python train.py --vocab_size=3817 --hidden_act="squared_relu" --parallel_block=false --init="uniform" --init_std_down=0.0 --learning_rate=0.00638 --decay_shape="exp" --batch_tokens=[8192, 16384, 24576] --max_seq_len=384 --max_steps=9101
Each number is 500 + 25 x the weight over its row's rms, rounded and kept within 0 to 999. Layers, rows and columns count from 0. Numbers have three digits each. The size before them is the row's rms in percent of the matrix's.

# q: layer 4 attention query, 96x96, rms 0.163, rows 0-95, columns 0-31
# k: layer 4 attention key, 32x96, rms 0.163, rows 0-31, columns 0-31
# v: layer 4 attention value, 32x96, rms 0.14, rows 0-31, columns 0-31
# o: layer 4 attention output (transposed), 96x96, rms 0.125, rows 0-95, columns 0-31
# up: layer 4 MLP up, 384x96, rms 0.175, rows 0-51, columns 0-31
# down: layer 4 MLP down (transposed), 384x96, rms 0.0856, rows 0-51, columns 0-31
q0 134:512547526514494509523482485505505518489494515529501495494547511495572521510492492576514492491481
q32 092:520510528529501506493508495528495516554511490510529520486614493536533500481517496434519524484481
q64 100:494495503541482510489513485529489496536516521506505528495561485543500483486481511448437512477499
k0 102:548494477543484509496506505505485500558486486510457505476606507545505514469464470508476510512516
q1 074:497490525475512535493472483521536483477464512516459479489499489471484489535481491482486520512444
q33 124:477477481469539518484487498552497478457517513518466480494552449463515476510493518476513517468517
q65 092:554505502478484468492529512510491482502507502512430462504560503424500476533509510496537528489517
k1 135:466514481476551503497467480553498487498507496491559520553524466463502476559527502462519474484511
q2 092:502488509462487457480455462531514517491412461518538517496471464469457487483489436462504524491510
q34 084:559515513478455491484475504517492530483491513510482474514460467507507511551468499537488480488521
q66 103:538489522494465500497428508495513508504494487515543461507503483503482485550453498517491497464502
k2 098:564513482530444475493501454479495493487509495494457519457501467472522488527508499508484520495471
q3 112:485517510504497506485458509474530506476447499505490510445462534504472497486488496447473536520440
q35 085:549511510534516521503536514462518514548497520505497483525445458467522485493506539469509502551552
q67 085:578507500521506548523507481458517502513496490486447479474482532487497510493517510494495510545481
k3 094:527504450520539529514494533454505531528507491488565499504402462496519480456491502502517491502519
q4 090:499518490512496507483500500444507518528508509509541523523562478530483530522513518445515478525445
q36 112:502464492480557465462518488434498503451506495484510518528434521512479510508516494470483510548470
q68 095:517474483477509521465498526461486517481493503511562509543444484511483491510492498495527502504489
k4 098:506467515482535538493550482478521496469511507500454509454480514462514509474487484471497504518546
q5 096:495540516500487505519513516498532532486532498492512475490499514520469506503480531578530477492522
q37 097:476577494516468430531487483465502533493479506469540496511507516461499470492528536473544464498527
q69 093:490536533460478448506528470501529520503509499481493473480479505499515490494518534499512457489487
k5 100:498565524485460435498534514495485449506496493498497482519529526503488515513503457464544531512493
q6 094:524489520468498514491486443541463541517481512538495505532469494507467527489521479467508464527519
q38 079:540499499403560490508477499515471511544501520528492480504505502495497492477496485496491442483528
q70 103:493479492423558521517482503513501515546496514508540506493494481509487504512513517513507455494481
k6 104:494490450443518531546505471468501516533463496499441513490531491517476509491464480510479542530492
q7 099:485471497515469501473500496464483479469493507473478498524479474561496509489486514454503498527536
q39 099:502498517501515558505512486561480472517508507488463496497507549526525500481505506554503509483473
q71 095:527542516558472504498522503547489490483521524467511496520466525592484509457505505479510476527516
k7 093:504483497551478542519494493529472529500482534538495543513510547535457489491518517506524514504473
q8 089:508537488480532474534496512517514511444450484503546498502507469472546521508497505484501494493493
q40 097:498534485529502509493512502495499510484523509495501485496515482461481531494495517390538516473529
q72 088:478516500497504464506526537453480533462474493480456464495497518488505499484505512472517511459525
k8 099:477503514472511495508507492467499461486511504483475493483488539492485497507486439514509527464499
q9 098:509501477530489524489523503501483517447521529511510491507542495501506498532483496570517502516581
q41 083:510529495465507470491456502521473505459483501465511538491484465466483527509495487521523498448532
q73 081:515497518457528486510452511461470496458494526518537499463485454536478507537496500491498471484514
k9 111:468506498490530457529462492533518495480543503501506492522466450501540492536489525496513521485481
q10 103:475491484505542506497513478451498502478486498524494475481454494494509488505495510548529530474504
q42 098:513521529505527527519443494396501506519483509500486508501550541521503502561507509531486490501469
q74 081:528483532494501575482494493446474528525503485464477509530541495519469512567463519502478517494467
k10 095:504486466507534548485438535413504516537500480513486504465550486539496481550502471526489487499533
q11 092:506481551507503488485502482507555472508473495507570514526487533515494498484529475524482530492444
q43 095:476516514538492485515556525417484476548483507513508474519559533521503503500499499472498512482506
q75 090:506495487508492490470501533431473469535483486521503514495544508533531513506494506540514518447477
k11 103:489497479536495475517558481440477513540465508509523494494537519541489516490532470476484519488531
q12 091:536524490517484516509519517459492484467523520526487496501540484491499514506485512455521471474514
q44 109:523508474538482504514457510542475497515540541503463495512500486489537471492497485526468514464528
q76 102:523507466502463548536505497486484509488521534502457544507532466490532489495491466533499490462468
k12 095:539509525515500501521477489490457480515484480510482506448520473489500504473489533521476523465542
q13 089:527487477518470455474538511482493503464508505515474470494456499494540482477470471515487496506551
q45 105:576527515484474473496572522471491521483473488493488506453466533494502536453503503533486489497477
q77 113:564513520530461482509607519465491524497521510496440516487521464500470512458490510488473524533478
k13 095:585485505485464484526566509470525505514471485487511500528510544516514504426498467552487460477485
q14 104:462482504498524517508468490451536503473464481507480529484461478502538498500536514510475513489416
q46 082:517510512496510481506520513457531497484493483471483480489471550466502530478511514472511492460474
q78 095:575474488547454471538484532447510503474501487489479488496538503490487514500517512503460437472494
k14 087:503485507507478483514480485465520495498494525515470533484509521481495528447500473522528536473510
q15 118:528521488490471503496511501541504513544482494506505525479551492486450517492520489391510470519505
q47 112:523537507502493488493492507517515544605513495492502468491536535488456509499506533459463485534495
q79 106:533519542510488498509496501522513516535519500499470468478541532485467527507512538519514471531460
k15 111:490510490481494488509496517483508507591497501512535521490526529491490498563517482504506518508504
q16 105:545502493490505471485492509498497496543450483487508480512513519521542526493536520574525460452481
q48 093:508463483530488492501418497473503504535476468486520510503468489509506466521516501491499492434486
q80 103:518481485541490539504443478528496469534490480508540499514467481505486503515500546522540481402496
k16 096:511468479529478491488430521528514510539485479487499496516480508481550502483494477521491493430551
q17 091:510483492532554492487534522555505478483535480500507476440513497487474484501484546512506527476503
q49 091:553486465553504489483593501505490516499523510502503505502552476494509500552490489534526511467526
q81 100:521493454548485514494566517513511468531546470509495463475484483480465503542495495523498518467477
k17 091:522478527555508526507561499514532501520488515482528525535523505497532468526505540531555448458531
q18 119:464473481476488483462495524497517502486483465509532489506497493491455502473484507380540484506488
q50 103:480522488481477495492461470526468502600501504523474511492446485485507483508502509474505514469540
q82 097:520487519483437461459525474520496482567476452509487487512511552512513498510512515530505510508489
k18 105:482541519477457474488482516519487501588512470491512484505464530521507481504463488507493490481507
q19 089:525536496529498499506535492524480499454485529498487501504515525508567500510483501560505470526520
q51 099:503510510468492512488552502555487503482535523520500501478485521465461540439508523498520490547493
q83 097:508482484527492530469534503498506504476508506532479513491567514486503525487491538508487459520491
k19 097:488510510497495494494562472563471499504508475478489462489494474467499530499514459491536515539506
q20 089:516531526486487501539556450523501509505524502500530503487470491537468524519466505493511486527515
q52 095:514527505512526493548465465486523509591525500492537474463492514501486487486503511464490480496503
q84 118:543561519469502484540482499462509475540505481507482491484494531492480512501521503505510493513503
k20 104:504479518508532482511481517471512522568500511488517515524455488516471487519525514498532480487462
q21 106:548509545491517492544495494449511464496475535479478518509558542501546505514482491523498498474500
q53 103:500522524446476477506468491511543483550463470502497499510464551514470502446479460447504524498484
q85 104:527501501464486492518536490534518462508476506498478482503490522526489495473512509544489503554481
k21 103:509486517449464499499478485525513485528540452472548519476468531533489526462530522464528487507516
q22 093:489492516548505546485508499472514512475521474471514484514481505536437503538454502453479440506481
q54 106:542487464529517509500481484517490497547495520481490496510505510498530488512507487510520507463519
q86 099:518487500542493537476492472505503509506481502491508445519471502453513467510491501491489469493523
k22 096:528482561555499537539490533492543479512503512535483507498512551516510484529477498529478526472481
q23 127:496471529476487499479464518451498503459523497499506538494467533492506520507526466520505537504454
q55 113:487541526479513481487471544544496485530511497492488484461454556536501516527538524476485505498436
q87 108:518539553494476474498491500516483503496506493492492476470491482538480486489515492480522522494500
k23 088:479525442469537509520493506589507541498495502503528502537469472503486483536473495456498488493549
q24 084:505482506457517494501570462547512471458481466506522446527492486486475510465517481468525472512548
q56 103:481452482482477464533507492601501479495490490499476506543524479487511509457508479423511490521533
q88 102:474476495447479532508464495588522481465482471469483523514447522502510491477494478515512487526496
k24 101:483494485466473502511500486607531516459507479506555488501498492476468508478476491469523518510497
q25 107:491522522503497504533447504557487517470497529508490515508496496513509482517508509501495503473488
q57 099:519524511547511510528474507520505511503508523477508530493497525508508503528457473519486494488519
q89 113:546522516551493486495469487488518489430509526483494549484539506520533494501512500526471516493506
k25 095:492528477557530495512428505515520522464500505542517498514499488499455503545497472521514458501501
q26 117:540531514531505539510513509497511477496482525524471538487510531496474529517488465431486531487466
q58 098:453504489537438486486486536458495501511517530492502514527490526535487509514485469483494505433500
q90 087:479520488563482505518503543518500464492531534505498517520485457542506492485530492458518505422514
k26 095:458498469525459497503491485507505503486448487506500472514440509512484467475504522492472484432489
q27 130:508487490501489520495477487537484518558502506492492522510440460506517517497547516533487484483484
q59 103:564504495472436506477548484540494500552531508514499504504456459483461504553491471513514506515484
q91 094:530509498452448527484494502532487516517527480519522518521491482492520461562503501512532536491511
k27 105:522512468473458512446532502527509516568500514510453513456458470475483535573502521520509486510477
q28 121:520504540518490512495477511457501524501467505501521519478463541526503538511511510588507505505450
q60 097:520509523440443517513476524452497490478502512475515514462533521506498538511501532491520502525471
q92 098:524506499483449513518485501429529513490487516486494527489537510546483521458473485454516526499517
k28 084:504496496461398527527481478462471488475498500542454514488527494505508454525475490497513494502491
q29 077:496464519470502513513538463505520479514487489516455511497461511476471503510505509471491548495485
q61 098:482488491546528503514499498534533513593469464492485475457462467487466496490519510476483535512514
q93 108:450481489501551475475507506490529502528472493486521493484488477493521500463474521525485520491529
k29 115:465516499529522489489478498548509494521488476517499485550448458459516491493460473488500497507475
q30 107:501504508512496528501546500491461506412502509507517509451539509471467529504522486454505500539461
q62 099:493454502459468509475592489499494509530462482477478495482496472532516501509500479483512494533510
q94 110:514474485493473471496548522485488501469499511498482521447553517521538517490514482505493476523487
k30 095:483488511442493486491551493485496523501532493514507518502508469533461492507478503541475496522530
q31 099:517518503456522496486481507468489499515459488498451506527522508500519543524514460547500498491534
q63 103:475501521479538514516519530471526550483465456505510487474529500489515521493515478562520477508502
q95 085:459494544535560523477489514464486520522497509518449489519483499463528491516525474512518505535452
k31 097:480510481505541488504498505462498495498504509453527520499496474522533490524497509551528494518514
v0 095:476489531499478480510504530486496532516500488522539467551478501479518452476482511451505528516503
o0 103:483507541501501526529525478589504492512504482508533502501554552496544549492507470598504518485523
o32 092:478501503500483457527515560456500472510519489489519506499403531513516513524489526543491492535455
o64 103:518506499499503531472492521494492524496517530500499497524481471509446462499474524458513507514530
v1 103:489503437482503510467507510482512481505459500503498534492513471491542541493478520511523426546512
o1 109:505532499514512525527396494505471495517513507500554469483523496492455473528494489450514483479523
o33 095:495499489492506478472535502535476488450528532465479514504501513490490472474463500461515507552528
o65 105:498484520503508451459522481522491535512506482533484535511517484470530544518488491507504489496487
v2 100:525493489475476488467475494486528546524486468530492514499494524505458545513467461471504545475539
o2 089:516509488517490501496505513535505481441521505481467520474543471510465511484448489531501477526518
o34 081:515517480464503475504455534550482506513489528476509508475520462475502514515487511583508494477547
o66 119:490528521503521505496482471508489523496501463513509483517517537486512482499544504487477492506474
v3 099:504472521514457491478504506461476535495496507489495494465490539471529517481509481528487491471488
o3 114:495497504503480515505505516493532464474494498521441516474577554471482496466500467529481512501498
o35 089:509483481535504510489463502449509545441469466496481495458440517518504469502522473525474494524506
o67 094:504472515508498486497512525531475511493503498523529473574510511520528513537493510487505472465508
v4 105:512485490470478466534457475496486470542500465466498516507521466550487504480525488501510502489521
o4 088:518513440495544470494534539491491552449538529494478505521505422467487492477512532468503510469502
o36 085:490493492529510506477429462518490458513497497516529511506503476499471541556471505503519472544498
o68 117:465493525490526547568526492505536491520491509474511486482502480459499480512480493489489499465468
v5 097:503479529505535525475511463512522489469511519513532506546496540493465543508536533502522490508479
o5 091:511474510521482498503494508501463481499461486497519514481501572521505482474465482586478473525507
o37 088:493501503493534519491528466490531490517498511492520491516494495468505519487507479443549485491473
o69 103:477543510463470477483492492510497526535522445524546517500497482469494499483535519503499524533544
v6 092:489476552475500491492509519491512461523479528449524487493529501512527485504501509546489513495501
o6 080:505496515482506475520545475479517514490545462567492469493505492444545496521511501469496492530433
o38 088:482502495493531518468494514428484467498496500473467533489495509511471498486481533490490524470455
o70 094:499498503555520495471471489483518488469480540449517555543463456520495462512501520512504488493472
v7 091:506454471484524540489512500478525498519494502469499513515516478490542459495497510527470492506521
o7 105:457514516522524503518469470581485501461534498483547534474475515504472488485477488522510515472497
o39 083:520514471527530531496479523483497482479519528503544505527524504523440524526496513444484557495546
o71 089:517483539472518514478507512471521486530500498536553527525494509453549500487514484547495532552489
v8 105:511514498505492529471511494498498522524505497463518534476458536498518497491508508574503454512514
o8 101:485517528496503509467491511552481496508506543468474517535506489473524489524495502615499535485469
o40 114:500481487511478513500519533399531475486488483500533526481418513517489483492508483399492486465481
o72 113:504467494491514508486511423510500517523501463523488517467515516494501525461532454474509479524524
v9 099:495493498497499509511504490498535472522503454466545477473477529503463548503504497497477490521459
o9 080:473474488533509405523482512528513518514491482476484478498518493508476499518496519488500489478512
o41 116:514507517501490559509523545452519474545487507464556478487439513501554505489500506523499480486486
o73 102:483463499458527504528494498508509509483521488508488469463500500511515447499453501462469477521510
v10 095:500495493487503483453490483527516509505527481501473544434516524529500534475509558535485495509442
o10 094:495510518490465498489528590420513511518496489526531497525518547445490514501478484519524512442483
o42 086:495498501485523505500471516540488487497562513509533501483448500523453521481485533447497515520507
o74 103:472497502544489469503528447491497488514503506527500514496466527575554513517524496504476518545479
v11 110:471494491488501498497538489507438543515507491472445463491493520477501493505527511562533510530514
o11 084:501484496539500470496484476444515506411493496542509529501496494477452443492520479464491466497469
o43 109:527473460485510540497505485485487512465484493455458513496535487506508496463524479416506515489537
o75 102:486504480469443514516515503477515522504518481487435471527543464522469505489484510524545509496534
v12 110:493530498490535529518495520509502481519476560514492500489494435517497482502480500488468468518469
o12 102:499474481484492517501513512457494510526468447481500469505464457525507521477518492522556512521532
o44 073:488507489495521478459478502532468529550486500496470492507558486488563468486491495480517466506492
o76 110:527506491451484451509497499457534476503530567477457523478501460485481512513482488508474526526476
v13 108:506473493486525473538520520498510533504531489472500508467489481490515515492469561483485499496498
o13 115:515519481497514490501486481504476529530493488501474483538517429521502487517517522548509452489500
o45 100:488489499485488457490561523446517513458497491477525508473480532503480505509508481494489536526498
o77 118:493507511492505512524471536559473514518528522496511514484483518446496520507481511460495491465476
v14 104:481467509490525479532532446495495475461471527448500510513490480496541502479487527480489531498505
o14 094:539487528490448526470503525455517495521513521519480508504509536521546515518516551477479504539453
o46 090:477528482513531454487505447506481502443516523483502492502529466494464498468499504503491514526513
o78 119:511486487471517505563500468516486479557452501456509489488466503490481482467436505529512517483521
v15 090:502487466513458479531479481509466499463525477481483542509487489462500512490514507488480511505531
o15 099:501530554504498488505509526487476478489531481533517435474514541490470502513452480508490543501529
o47 105:510515469484473497518501523570485535500497489506518519494451450533503498460510505476505510516529
o79 089:510497505531503565503493479498538519494494512480497532507533505480533502497534525508521488469447
v16 101:515506476506529518546475510527467546510495509549496463501494470542527488500488508523505500488496
o16 098:466488484457491451513470494509489516501531501468522470484490449487552496522479522499514493527475
o48 095:521522512516548508487476529497480497541504536534498492507468473483456468507476503434495505497478
o80 124:524501491508495511490496494483472523489473514493486483507472478537473500486529511547511487462525
v17 094:509506505474502494466503473513520479535583505485488479449511509488507461493455486479527515519568
o17 109:512455476526471497478486491475504505475494495484474527553552495477452505509493502383512492481484
o49 096:470551491455504485518482506488506507488487513465523496480507492479534509479496480585537511493515
o81 082:495557530504520509479535481537468501515512486539507480497528515522521442495518475488492489554530
v18 094:534500528471520524489545524499484475515541509515504531473505508481452575474489465514482514507510
o18 109:461524502521488507491515498567535504479494475515514495500599502506519505469524476573492527497491
o50 098:529512534450499492473514505456473485571509460500527523516417550522499479483501489508526514526554
o82 088:472498476529483498535481535456511507502474512493518505483506496460525531512494453489520471499445
v19 105:468528447480513539496511438504522530535504470493496482489460442496501503506512497470492521515513
o19 129:535502504432498486515478518566474516539543526506535451484512451487509493475467555530524502506523
o51 132:489494477500466520474515503417537493507515475475475533516436512527538529486533489555497525502494
o83 091:481546536528531487501473452536465508512465483479524476516553485510518507553529473405492496510505
v20 100:487476556492538512527493505517519469509478507520521477449461465494443471493479514479502501509500
o20 115:500540518484477542507506498475532534528484463536475469533548501481528523508523515573528509517505
o52 095:471494514519519524488449496525506500557482520511555515474483509508500504519471476536482473506548
o84 089:533507460458494452512507524503495465456478514516484472480530487487475475472469506446516432508478
v21 103:506492478487495495497541470524497519499471491463522472509533520489521477454549458493517496521494
o21 101:526496514483526496511459478506512479443540519517510566481458508501459512511494522480491516483460
o53 082:474484508481497483458547488531489511575511500462473457494498493490537506561469519500480526541515
o85 108:470493487516522530554527492486519503481515491461493486494507551525521464504520473530498473488542
v22 105:529512496501496508510486528493501499516530487528502501536510467486542512512476448506520474476506
o22 100:505487497501544495505493480482497505488525511483513514467467493523449502480512528423522509450521
o54 096:509531522542517516502503482485480498471509536531497547538455464451463507507468488458474527522488
o86 095:508526512469466453523501523518464482502505475519505459523533541544492521465510479505477470495469
v23 106:487496550502492495495504494481574483473529470518473513501537549493510491503503499598490537517471
o23 094:510480505526434528473524458396503480517446507539491550527511473513513524483466500479502509495509
o55 107:495485495524504467501516510471499518448547484516441499521495519516492489486523481390496476536481
o87 110:514508511487530525519470531543516476488510461449484457483494541479520447503508511517481499496515
v24 107:494542476498510497511523471492480518520473509508479480484490499503473453493434534514499510493479
o24 120:529474495460476500495481520556480454506524499455522490494471483512577516476534540601513495519500
o56 089:499451510482470444514505516470504540530508491536496504446454507494471519505466485471486490440457
o88 094:462497496529495505506482513534541461489473503510463490522505503525475460509474481494502505492520
v25 098:479501465505491523511495474517548504488496506540518499516474529447471446538493467482470481496421
o25 108:496501493490456496490492512487486469512511528475530446506461481541573497464517548507508515517526
o57 100:483502555524549563511515491582462522574484494478538519470487517470501492531485468510487511452493
o89 089:543537517483463478484477495492461528479538472496508521489491502475513478503484488527527532531477
v26 097:502502478493482502459487473487493502492459524522503506571516467493461486551520506495508446486468
o26 090:487489471440505496515527541480537518498501502503520466460467456515514508480517482603489508489476
o58 094:497487485500509509509507466510530499530465522499518495537558503471498488522479500481477510492516
o90 113:473513524525524503480503495506481521472500443504525492536553521498534488451516487481550497518512
v27 100:496516504522473543447530454477509518455467522505451505488511488486468473474491531485488500502520
o27 100:478479495525470500461494493495503481530480494521512533501517595501498519483495432467485483497523
o59 088:572509503500512472477559497562502502475488489504499467558530495486496496514503553472495490478491
o91 114:488505531499485532544479453494519496546494519493499492460510463525479496511505503548511518517505
v28 097:515480500500484544504469471528524505532504508476513499518497513497538458499497569516483479461542
o28 095:494497500520534501476502497529492513521488475492499491536560476510487523515506496560497484552512
o60 101:487505523513530527524453495521498487446547536520529497475481545491498472508510484475473491464547
o92 090:510513513492507493530522458504524518458511520454511531512449500463494493513488528511532553503509
v29 092:469460533523484502512509472487487521474537460481491513487520525510452506503493460500521495494500
o29 112:534480440510485464482481516501514491476444479503477490503547484514493478515510467484534457501487
o61 082:488499515484509489535545511541473470555539513504462428496477516544465544506521532539515499515522
o93 090:529480534509489524476505454511521480526501467470527531514479503533536503511541509520444493509522
v30 098:527541513474533503483492500467510530515513474527515522506515544492515522493477531490539521515481
o30 105:507437502508528506513479503435526487439517511487512518519487471484507449512508497458505543475468
o62 095:539497472477500504528475532502528503512481503488461485454482496536487523499471493535487476512549
o94 102:512559498527501475463478470507479500507478454528487532513520509476491543477539518495506515516453
v31 096:479503502473532496503493538499502470508482497522472478469464492548548478492547497497493495538518
o31 107:510471481486454503505487516505511502533501488486515498492543474504496521502526515554513480467488
o63 080:517508488542512483487507527502499483463507508523498510491476524519491513484470462521510516518512
o95 111:520504513510526545503496505479502497543525509501474478476497485512522487530487478475549516513549
up0 100:462526507483457481536479493467493502487515477500518524468472491529512504501485504533467492556478
down0 101:462506498493496483531497481484509523513474469490578525483508525538504500498471498495499483533494
up1 091:511496527478482515478491480475502519497495454484509520443526488492506517484497516549540500485487
down1 087:435533489541517494450565482555506496470499484476513556486530482454505484510501501493485526518494
up2 111:487518477495483501483503515506511521515443510480522487508519488455512498453509486458517509443511
down2 109:498469504502544527508504525518476513432505502477517492510520492490517510534457527518517541507509
up3 110:508549476540490472469532520510508484488461533471505467504452478515528491502492506491527494527517
down3 109:513485532495478555533509527504529485471530480520488521501491551480523507542523497512512484547526
up4 103:508477531501458480496445442444487487499506487515501474522452476520550523472484501525520489501499
down4 102:542495481516489498483466443492487484463494481478503528507510479515518476496535554471479487487462
up5 102:496478493478488503482497526500528516489487488548488487515571529491518494514481545501494519507537
down5 093:521444492502471487514503500540467492448497485488517489484487475511508515500520543493489526475498
up6 082:494496543520484502458490480474535524445525510475495542519489546458538495503482509518503536483497
down6 083:488483520474519500505499464498523488571524547490480510491482504502467520505462456523517485526489
up7 111:497512487512521511484503547507496512495454468502537507515512503533494458532508504519498514448483
down7 107:520490540491462471484481498506556511480537512522461536504519493491477486502507494507548516475524
up8 078:558471525478513512479542473514499502478517468509476448484493516502532471471527560498467488528513
down8 070:543486468523487513471504496500555503490489501519514544469501502480529537510503484502517484555533
up9 092:479490485527517484505531493492508486486520502494523465504513487500507499474476486558502516518527
down9 089:483484436506506492450504506493487525546495516490469505492529507543453491525510500483506506474548
up10 093:487513519501523548518539489466484504555521538490495451498545517513514521484492503453510545502551
down10 101:509519485524519475532477496501522530486525462497443513491557512465441504538496495516462454482519
up11 097:466533493501489561492487467481502519485537517493548454498463516523491500468515472495506480520485
down11 097:504478524528506488476517475472489533491548482497471494505439474448502501496456489552472501520495
up12 092:484505531559533531499501491554506498469502539470531510469487494497537482526503532502488461438497
down12 088:517511477486484503507534473521458463482513554513524521475516518495540484511527455489468493444488
up13 120:500451515507482471525484511498530527504542500518523525489498494509524542460504462493518519499468
down13 120:470477500516497491464475529512491544495493540508513517444474463530495503503513483499504499499485
up14 087:485508488502530514444515478527503474443541495485532494496507510500469496518529528497495510509516
down14 105:561510499461514506494500495550478522469511518492544529459550517513501514452468506484536512479520
up15 100:480531487528525500478563516527479524460509492445519522487538506512499505462557470542499497501542
down15 099:502520463510481513516512513540518497481470555508487504469517511552500548501501485479528487516537
up16 142:502484514543485495485482503426504530513467515523544511477509496547486485543471490522485517484525
down16 136:497524488514469514489527506461465537455499514506425508513501484498483488492500472548502491514434
up17 096:489493512487523513504492572476478489567506457516498467497541531503476484487494504491497485491533
down17 097:497499530478465493493494477560495511561486470508476524503507498513532505527519507529514490526460
up18 124:477485509457508498537504449501510464524503484513456508511494515481534497495523521454510516494532
down18 124:442499516451488497462490497526522498516488551489468487498510529459490494494521568482502516508495
up19 098:485497503512512510451500500492516449472461516534519485474486492519514480495473486523536466495566
down19 098:464466486465515508490504491519513490467489516511477539487507492515478523456463533487456463455488
up20 110:487556528436528483476512496462467477462523484533481512510530513488540444490491511504523489504522
down20 097:462500479495474521476465511548455471531518524485475498523458515509541507484479516493489508487513
up21 111:511473515536460470511501507508530526512481502509512483515513489460517460484519454458465503508518
down21 110:523486532518507518473524454480451557520465468546495507537478501466529504507539492498472523493473
up22 120:508505518473502513480520548490508480494542523507512535516498481518476493509542501508494497529493
down22 114:535491525486504485475508533494491506485480533505523463467486530535514485499505465489507477515469
up23 094:479546500473452508486478498470520503504519512465458520515516517536538518449516508459547489525468
down23 100:538516505472509493528523528544539493566520490544458508496496489535528491494528550472485519491500
up24 097:502521506471483517467500470480472502473527523492504465505468494507548507491537498425521477535516
down24 090:532486512542525461505501508510504507531554502530516475511456482518449545484459526496547528483507
up25 102:479535472480494510509530428482490490447510507484511480460493545489500491550488522479533469475495
down25 088:545500519475502477469527481484450513502489491505495532514481527481508477459486548483517452452488
up26 116:509486436479478485516496539476471479518466467476488500511548513543519487547479491476483547505472
down26 117:447518498454495510564449496510478490485451510542502505485503512552517497514501458502493474503531
up27 109:531437475481457524504472483489496466497470487515534487518500455506546493528484498472537515499502
down27 113:493513520520503509502520503509549485490426521504497474474512511503503528534538483498514512506504
up28 093:489494472508502510431467492526530440497518493494510491493457511550508463475461533492554468480519
down28 099:537535551530494506491512501488523485495512514528515517503496538516524501496450484500545515430552
up29 113:471524480535495455513521508525489507534478498528494523513505494489543496489467472524487482556503
down29 113:511511495506502553492491515508493478474473515490499514431515487457506482480460542502490528528538
up30 101:546490525448496445513522478503467507496468501482520490525498499502516478463494539481512505496496
down30 099:529506472494519512507500484488484490481517489523491483530539486462519517489440500496477494516493
up31 085:442512544527497514497539558542520484463532496533555497533517484463519465560499481518490482542523
down31 097:497471496504500452483488536516501481517499487501512528517458497510478515496517505462513500498525
up32 092:503510492473480458482548466503466494546518446463522466513497476503490517476514455501453460474497
down32 082:486473510528483489519458561511453483460507525450493506483529530530512511494499505508500479524504
up33 101:508497507508510514476508507536539523511452517507483556538491498510517442506477527540491486484511
down33 097:553476491466499507480511499517550488492490529491522527538482498485504499500484521493487481516512
up34 107:489468452501495533471482471516515472492520471456492513528474467535489547513499509539503452498472
down34 102:528484482499490559492518562479488519479499484518500524511475484539474501472468518510456495535521
up35 095:520495480506506498471542510538510498557513511479562485549511478498485457499512517494457531489469
down35 095:511467517474511495499497499515492484503512496482478529477589538521551521494467482440524514508468
up36 093:474487555464475500491500517505439494495534504523544477498464471489529503480517498509495528486536
down36 086:509502483483519493453474514527465482504498501513482486493481521470483506527512464509490496519565
up37 094:509514477499537485503448479582491512524464474473493517530540494500502493453552512481522490477481
down37 113:485512519485500501500509496397526509430551519499473509497503476480463527531464497514500452485496
up38 117:508453497478461532475497484475478513557469523492517527540532516537494520478491484489483488501563
down38 111:502462531541516549515487499468501507466496529520518530544518492465516513533493497499465494523515
up39 106:513509496498497492505515570491521499530517488494507463506494492418544502474508497421531495471533
down39 106:505477492558536501519488505451536513509469523457537508498499545493535487493474532526521525492502
up40 085:497437487453466493481476473500493471471508496494556522473519462508510528509448465496531501519505
down40 092:526494544498507497527497502455516509471504501567518554468518505505477507525484494500506494534468
up41 116:473509468507516505490492441481488495495511490478525470523499482513525504492508512456502550530524
down41 111:477520510544510498523497468452547477552505532490469521512508507489485520498443480512506538532501
up42 090:521522485479524538458492484492513473473477508528475474485511475448493524468528498478552522495492
down42 083:463489544489489513491519493519513466466494497483547490476492492529521490467511490500523503529437
up43 085:549530506491495528465511495523510461523518538514499497515475546524533513484479518495495525503493
down43 091:497560509490492476481521497463528471449486485498494532478487496500458546506489478525491512498504
up44 110:519483493498502501462520456474459492470507498533514480476506516530503521538504530495508498495541
down44 106:516514503491480508532520490489505497502541501511505489448485485513482486501462495509499532473525
up45 104:504493537462511500546498510512499507487486490518513468529518544498534567523511488461535523497534
down45 100:528498511525472521519520531538509494498498464468450465500532510488513482496512486474486478516541
up46 105:526509482545512495498455535500503495511502488508472472536508505500569546486501543480500508502478
down46 117:502489465528524484516501494468514476530514455503476521477478545507481513478484486517484489465500
up47 084:520527498448473502467490528481529513451485507457478473492476467507468483526449503527501516462512
down47 085:490479470463492454539500538543518518512493496563481461499520516525493497502507524486489522480496
up48 094:484533461495514516494477538480513478563478494506456525520487518463522508484473511475486505565509
down48 099:467504512484472550511477510476528500522470549483521532515525464501524470473505491503522498484474
up49 077:499543517518533464519514501477487496487498497510502545547466551513547549516480468477479468506483
down49 070:475487495501475541504483494515522509508478493500508497474519475538520461497538515505515494497481
up50 104:507484525512484551530526503508502507485506505491499561569508469501527537476483528486498497526500
down50 110:486483529546525463497546506471502511462480487526475509477481514568527524526513496498496483490543
up51 073:475519546458473535497534514526487516531497522497533462497501507434498492482535516475511521524483
down51 067:463482447497504526488501552477500504484467499518468535530506491458475499493458537492450455499450